Part of a small language model's weights.
Architecture: no biases in attention or MLP, untied embeddings, normalized queries and keys.
Each number is 128 + 32 x the weight over its row's rms, rounded and kept within 0 to 255. Layers, rows and columns count from 0. Numbers have three digits each. The size before them is the row's rms in percent of the matrix's.

# layer 4 attention output (transposed), 384x384, rms 0.153, rows 302-319,365-383, columns 0-95
095:162132108118150149166166042157178103142156085101162074099152141138144124097107095127127104208127104162164142096121144126130190082091107139110124122123122146159200089128089112164145116126102173146138116127069151139197142122107179126140124106080149124186129063118104103124166155121155156125
103:060135131226125101139134101147118153100113161098159114111123145164086092120076146113139194114055183142138072081166132134098117100148124141125147143180129130156169122150148168127207170068143134115145157102086123094100134134092142130118115146093144143130174169118119062166130127144133133092
083:136106140136158140074128152106174135123094197123110167160118114154168175134160164102193160083045136141097107119186123125112151125138139103111128108179119148116103147111156141127123123080132125111077149070147104122144177098151124041158090116168067090080133163100147128169120109160041219085
098:105154109113114119094070142071111095128075150095136116158133141140130153161120101131186108118108111154103137078126080153084115093147099119092153127113154134092125187101130115100103140072158062117092146089126158104175125155142150144126138100125154079083190182145094108116202099163082105076
097:186159203178153131173158061180173081162127111202146173135093145147179126141097147046132123124189135146117155110120111139129160134138126122121154131131133089137110114129157123110079098147093094120186127193129093097100144186148132153155096100086104099188213146114091134114115144159104075087
104:098182150138155066132125109122114110136113132113069177158138156088098087133184129223140042113118129104151107081099115125100144144111037160078100183106190149142110164164103132096132168159154125110169091132139117102137116145126113076120113155135138113135117107080077127133151116119068028199
092:125103098113159124164055185164138126089096095135137152099125141138136122173180181078134188147111112133072166091102140135123154088117156111135110087143149168180121102097105167084152110084081130164087158186104085115155147073133160125162115139126112144119140124056141097170124106177112150094
103:127211067184135128097185086177082157130163125107134120114129141177138114098134067189142090121098183142131133136143153090110110079145135128068126140065146172116086099172156119131158149123121161096134137175154191141074163108149125085115106150105115160119181151155103164079055141132159210170
094:184129078128117136110134172165110131140172107134170096182141140126128101116159127134152137144137105134142114137119123103122112079198108116199119086172091121095131086209138103059079139115121170144128161090148141090114127226123126176182122112129111120126126096171155136130141152174071141099
097:121138151173141078134138183115132138142163070147089135116123040137104097122054132145119220186104173127142128092115077148170111084151144080172160141125090146147142180096139119116171108170086165106131121076113157168105164133166102154145154101094144170108149082200154090084137135181156194116
097:128090110143135142085156117108094100152111122193108124095086094157103118140170087092126113168146128094173175124125093124099110161117175061136134183135121179171117123162137131118084158157122109186138116119097130108124157100157106157078189146125145106126175107180163177105117120168096146153
097:156170110100082127095164094121149167072107115067132110139088101120168119158089131159107147114167061121108156127088172182135123157168141092163137167223118119186115110187149140079081065165135129210108135099143121098097093153190166093100133153126128183183183145099111169106147118108171134085
091:110172141178086144129148154136131128205193072126095175113124154128089161129104099124128170105146129087165114135078083169109130062158057174108105162135150117138109100150131126117122203159123095111149170153175079129119119174220164115146186093086121143150086126126164071144164113099096133099
103:125096119124137087184156126140096144087102141111133145139084162097136186165141155189120124108131145097099134091103019092091117191157099143155111118110090074151183162099163094170170108118174160095135121122099130103128193183154079141103150094098109117147093188144137135140102077137130117125
093:120105083124154124135120068163129143151132142119143148095155149115155159144155086127152082149114116151117107196098127145162131137033123109097150105120169131091101090110165105132116153042163135102076122138111185162115123137085157130102150079181122161164095146144071138105173129077149125130
099:099109188111165081138053086178154094167149100170145171141172203166127151169203124128094141162097117078074160091160122106099072157109192169106105117061189151073142115145108110140151167167120081109157084124093167096177096132123167133092166140173130066107122148127172162111154103127115128129
111:134237097133145143157090145112134167155068150103157086115094091174216140166176172120125147132154142122121110143094146095148174094107176120104152168121118155103113084093150135161135174062161143158147095104120171182072128170169135123101102148162106145104117100218103137119108122143147112135
094:119087191115110187069128138161137161104131100106058122082144072123143232174143136136115102086053091119117134125157070197133114125119107146156097150170108161135069143139171121132105128156183119106114134131176183170126177146115140145132128162088125136066168084109058119083114107106176123179
097:081204189129102126108077096105094126162065124144130126119130086059101122141162138128130131117100175144136084110140151175108126166083099152167148120128140118167104167166072120198162120109152171085138107136160115150146162101081150146056118093162113134149110098231134100137104113123180185163
089:122095089146107112094171151104109072108108130162105139097103146159078146118139129124116112070148172153145096170151116099128129095214134104104090115114070158160082119163120154093138156042153126130109118096169136082037104101164130111084125127151166133137161171144169169147121078156109151139
093:084062082106135127122171130110074130091210094093155170090155106075176156152096137078161059178127143154143230133100159112131116224094198145151131120152207164158133150140124102064102130105110129123093079120160086154150136128144108111154113117163153106159106090153140119117134156186169174138
079:149119115148133103154155205161136124091053122156127195087177080126129197124119157154132131145089107163166175134115090127159127102134123122149142214162142073162092142134106137110134154068158150182078202129156159104078082138096150168115177146095118172170160096117137110147130178126152189141
092:133092083113115182093143119105116086171136096099134155125119110131176105075120156065093105181089138073109158191163109047088150164070106088108164172121150138173189141168110157160097114119124129185119141137136144164121147099187146170147094142155100178129115120169139169177093142111093161146
099:113076146109170097164130130108116110182120089138113146107137131146143168075214144162104137132100140133125106119163163138168131148123142129158156132140068107138097102159126127130179137147109210149050117057151143143145119072075147101171123120181144156135085133125126083088122091056170106120
094:116090097105140113158156139123118167064117130161161126133140128119129094125094132151130157138090149114129170193163099096171054113127188114146139099095166135167133141079123133185104109083115111145054128108088169103168121170101174201191106106130150094073184147128155138187067115128132135046
090:148146096157088096116143149101102150159121066111123119122183134087228113128129120124121154144133161214135085180145147177160203089132115103088050157121115057100109148137209135129178121105096143181135075134128152159131151162101130119114149095155120173139110119136069106088135194123155105094
091:143129081108103106145169200148221112096114097187076150128084097127143155092096098072161149128113108149134093166181134153150137110153129117140116113145118157100149098114115087112120128101140174130105140163161125124110112072148158107144152119132142124194140035128146167147145115092107100204
094:100133076155153144132093062106195128137142125125112138111155107131154143107147103079133107128121170161168113151149091135111096131149121146135099168141125118178136167136161103166172119190083101152103131111139071199164107105156164089191117161160113092151124119114118116106109093118109123094
089:161165076197136154147133152167182151136137166120136129098123184133087232113177092107155129098166108149144113155089177117102156109084186174123133163167126134145160118143108132111182119140100120129124155155208117115122050120160101110170107149104123113114124153097149084122083135169133138145
091:093161163055089163136172115159160099112145129114131160147155136133155124112119111121149126198135112179152090148167079132173118153147073146145106151066134184138242170129152037126121139117175167102112117136179174156110139131098115196118096075104149130110072122178071118135144106102118100169
092:138045145139165104127121142100118083089134056139131094174136114121065141113092148115120084155059168155138067133126131097105109074147141146062109097094116101106117151157099116158156050168154143133171157128099138154158114102122152084140082038115122056085111188128213156110155136156144149048
091:156149131104188107147141101084153110151102121188110088169117071106165112156120094145164169119138117078134104159153149096116145159156095141138096088123106114141158115172121097114130116153097147171157118127142158105112103108141165095166052114108126087194113091180162166143148110110140122111
093:041073147148114153078133086089092146139157136129137089175160068102152070123071094110138136118137129177138122145143120089158108146153166140132128132123168181188102168139140152122132093156138093129108138155133113123134106103106141163121136145100163173088158145170111094142173198089085158116
087:108060128098102144142163201137083104081074082128125123066103149145111165166122155156165136126112080153103170147130106071113110168086134136130180138097053136097132090109113084133123146062135131137140125090145221104139177081085103115100090142161105111158060114054175120189091128159099183076
094:110080136106169145093060090102116187187108130180122064142179159156161122092113113119106147152195113144127155070070195174169133131122109124176136123134123121115131116121093152146127161129142159035120117174127087120154109123047120109140125120095132097141106117078157141146115119071132086174
098:075086160114057103142105100190157086154135128115148143170163162117116089126114091103171114105072136087107148094175051168118103124089075126120167054066108161133113102115084135136114100117168119090113105179132104139150111074150118130145184107146137130116131117132152143190200121080127130167
087:106106128132137166101087119077124116097113125220126138161099143092097093141136167080123158102160158132110150095057130172168110147174121105125145058080103075106153117142198144156141144119136122098135180173181118090128078113071167093091151075168154135130102120139171107102127119105191102088
# layer 4 attention value, 192x384, rms 0.0592, rows 174-191, columns 0-95
091:165158127075114189142082149157028136104146156141130144175140143129147151128119153087169168115146116071093121137117091090103135153107091148108125165097124073140115114101150128103090137149042161110087137146111148091109117121128116119119147090130108104121150119100139110128116066201065104129
096:136147132112137098144064091155145181153098137128079092174210169180123132105151068161117125131140156089073113125070128153071139117127073084083120157101149082064103108110160091154065128104127123175123172135120156153146116099143165135135129186125094112111103103096141195137116096140086142151
093:021138126149201082139113131124100143068247084035146114135139181189145117124099115136058134098155129054130093086151111076181088096187127117115063138142157174153140125189117126106141113139078102113101106107201158172124085163142156180161127070183150126152129170055148079122162171116194076097
097:158135158156168100128170119155138162097124214189142110085183102146134094149108000147122144105147087143092090156060078123175125112173137130137110105126086119166123111162166091155105131138132177156119121125107156060113123099122064130129124138153187151164065123063163099042135130141115137146
097:125111148109153153124121175120106123036136163122139068158134169136116119142123190127149110099121173117161102110151120088154131120129094144153131117102140198187169169064129150169103135116168181109135165100064122129167126126107111107110158177081146150111097088177127162202196139149122148154
096:166111129148132234126074119138117134183087065134172095147121142138123136155136119111120141119126135159117074142169179152085151120125163110138137051128028106129177073178109059081110096136113132126166159133146134159108153108129127111114118109122108137144099117149134096093114101115145185167
092:123192176141172143124130134134127084087160218146126127102101123145111167134091120144163102080135072079153133090109095080102053095206105159178130144123188154118136171132065080103096165125171129049169139077157124160141116146129107152111138108146126105131168098141149227127128100068133105115
097:119153147125121155147100106144082084169140136088117143138097127108141114190117154153104127103127143049128098107065099179065191137167132129147137140140115109180141159116137117161141069129099145098156126109128050158120126127105108166147109066150110084127170201065077159124096106144142111162
097:154107158156186069125169125155107132106065137175068074106129081146107115134100148088147168145118122079126212134127133144228134144063168126113135119152084065107174095013101202146137128099115111103126117153140156054154133116080085119110137148147173085102107163090139189177127103101126158166
099:131119134116166097125077137106084113142057160115109091180141123108125126143119149107119123097122177062129115099209105132047121143147163114130155169112085109145108121201138141164095114162159140142067110131121177111108059094075134105132154131174138113122154105086149181148179131050097090092
093:128111094183150103159119091067119103111120153121119102121120107119135153152070170149102103149112110128108178156121165184112135169121164204124133086131065092142180127110123184233126088157103099014111138161107110123187088096129148101167098155122121127090115155070138105083125134092155132091
094:119136155118146101163107116149149081125109104131203182131099158148175142129144117134125130062170119046143095111111137154118118120088104116115148097139191180124159122124137167111083212096112123064152123119102109165141164110102108188126103146125122158192115121093075102153117134111126139201
098:116177164110165107126151135130131091162132133128134128109151067157155119130152202060153149119108122159104098096119074074194134131147163149115120143134107115099125189133124154167121088109071184134123144115120115190127136116094051125117143132108176124077176126142118187099061159151187104159
098:156140143140131087115083138136160107161034082189143152093146147129151078087175140091150141155175126069132113084118173139075139130112107092117151114139150134121189141165086092148117172134097121127150127156132245175109089127170198136120086135142127129144154116115158134087116130132136175099
099:107170142118078133144125160105178172112099134091193104166141152146131113176080110101142139142132159130115094101091122176143230086183050098142068124108205144149189146145150119081143142129123162144094102068085075108130151138191107102161145067137163158113168132151109110085074102189172069156
103:150159103146047136119201121103140087046076113121172148124099115110113136145109152109146128117093117100071126129119143129110095122163164120101150101158104118156127111089129166157047100118156151167077174144140136140061116122093160139129108131111109143094162113170141062134148169125141143142
102:115093105135170127125154173167165090058148103113108132172182109070099112092106110115112125136115107216116139163019131111084151131182125152188122155136129114119167161166114096137135084141116163099074152171091115055144161126123094164139117120152152142127155155094152124105063129147080108088
092:122161126134101085108114146133118071161084125048160072171093145141148122135158166091132148117108166113156071160119148095084114145119095157154135214149148149134126174163076183092170165140099108123167089137104133124114130134163035100122121174132108149098098201126123115098125117186050077079
# layer 4 MLP gate, 1024x384, rms 0.0639, rows 0-4, columns 0-95
099:092147070082127111083107154162133132115153179139121097152150127121174121114155135115089100090080169156119137091131125198121175143157055100131138140113116092157086167145127103191166177131168115122112138130099133136097138102102145098146158155080147218161165159123151129112076114089134157112
095:088195100123127175104125130109103121152134181129078142107119188129172095143123180097084132132147157087129118159096173119110158113083145166121068123160166090144165162126120137137141061101155157215077122146125116113180111133099114172142100097130091163134171116100129121110133070156177103107
103:194139172127143105190096141162167136163134148134162175080079129147180112208156046084157138165131142106116122082103112096067120146077189139095132079102188182120130096115147096210120123128210137179150138099158129109139151204140099077129098101119077135106122115142142131109136132134135046111
098:095138051108158138147181130131079114135170142216116129157126131179078110121163168090144142110120153137107107160129171099169078122139156125125132157149097128135146103148137118155087172174090123067123131142139166118125124115097183085132155125122160169114140140135082070124066161137133138166
111:146130106105102103121120088105101121058115110101157114130114079127124146158131115136086136072105163129179156171084135135141122112058164107155136103108181175131103088070102146162183159129095170087124151104163083149163138101203112103212149092152124140100112120089075150133097103129149105139
# layer 4 MLP up, 1024x384, rms 0.0643, rows 0-3, columns 0-95
098:119143198097137143094101183112160159109106103141102075149085198129176138134086157113094142129119121099099104123169131168133146123143150109133170139060141160134125097153192116053118104138115091141177085145151143129132142172172152180191175166126152119144083195086131119072161119146146129150
096:119131112097125144161088096141114121119144154090058109113131131195133103175185101091095153148130128192093148117117163111090206158095196144117183112087083156144124077143122111108187105119140143134153124130104081159090086142083190184082147171187155052145127137128173116155146145162086136167
100:135144123098113142154092069222147117159155115097141111125113168131157145150127115129169159114131101159165123093150157072094116133150191139123102156158097118136114143141154136158146157098158190199098133128170061139070108145207095123105118106094160126063165148165085153112123084148094102155
099:152145132145115066092136155103128096136108104121102136089127089137168188134125143131122131178102124113115141095141148102112194105148146145105099101174116079178130143136139117109102125136163085114114109129109189141079126167132147150157068108135085106154161166088117061163170075120108179062
# layer 4 MLP down (transposed), 1024x384, rms 0.0625, rows 0-3, columns 0-95
101:096116112150104126130118078151166173056106118081164160173128176182116132152113130156115153082120154157167153137140042193156155120148157113110112097103093129174145119125123055106118154108158147131122172133099149151184193111174120182127142074137164190117124176096151090093108129135148157157
098:131180139113061147142117139149105179140079124138102084174077128078085161137129167145071175127162126082122148150086108109132153139183125156118135149135136118163198069118118128138151074153115067096121141119092059104132117176188147126169138071059128103162113152064135094109119049107140089145
102:110059113150104181134110099156085117121124073078109093115128154070131136155101155145132130165046129181137098140197200122060105126146149095136095129115068134136178114168145177100151157137177120126139187102139108099148163164117091155128138053135116135131126150101143136182144069111137131138
100:152142161110149081159124097192039180163106115072064103083121174149142115088199155091116069105102135133149128158150134116145131122146138178111107150149132121165076124131185097114214114151101107154118144116184118134094100144169136149121117101158106135111136116123182088099149084104129143079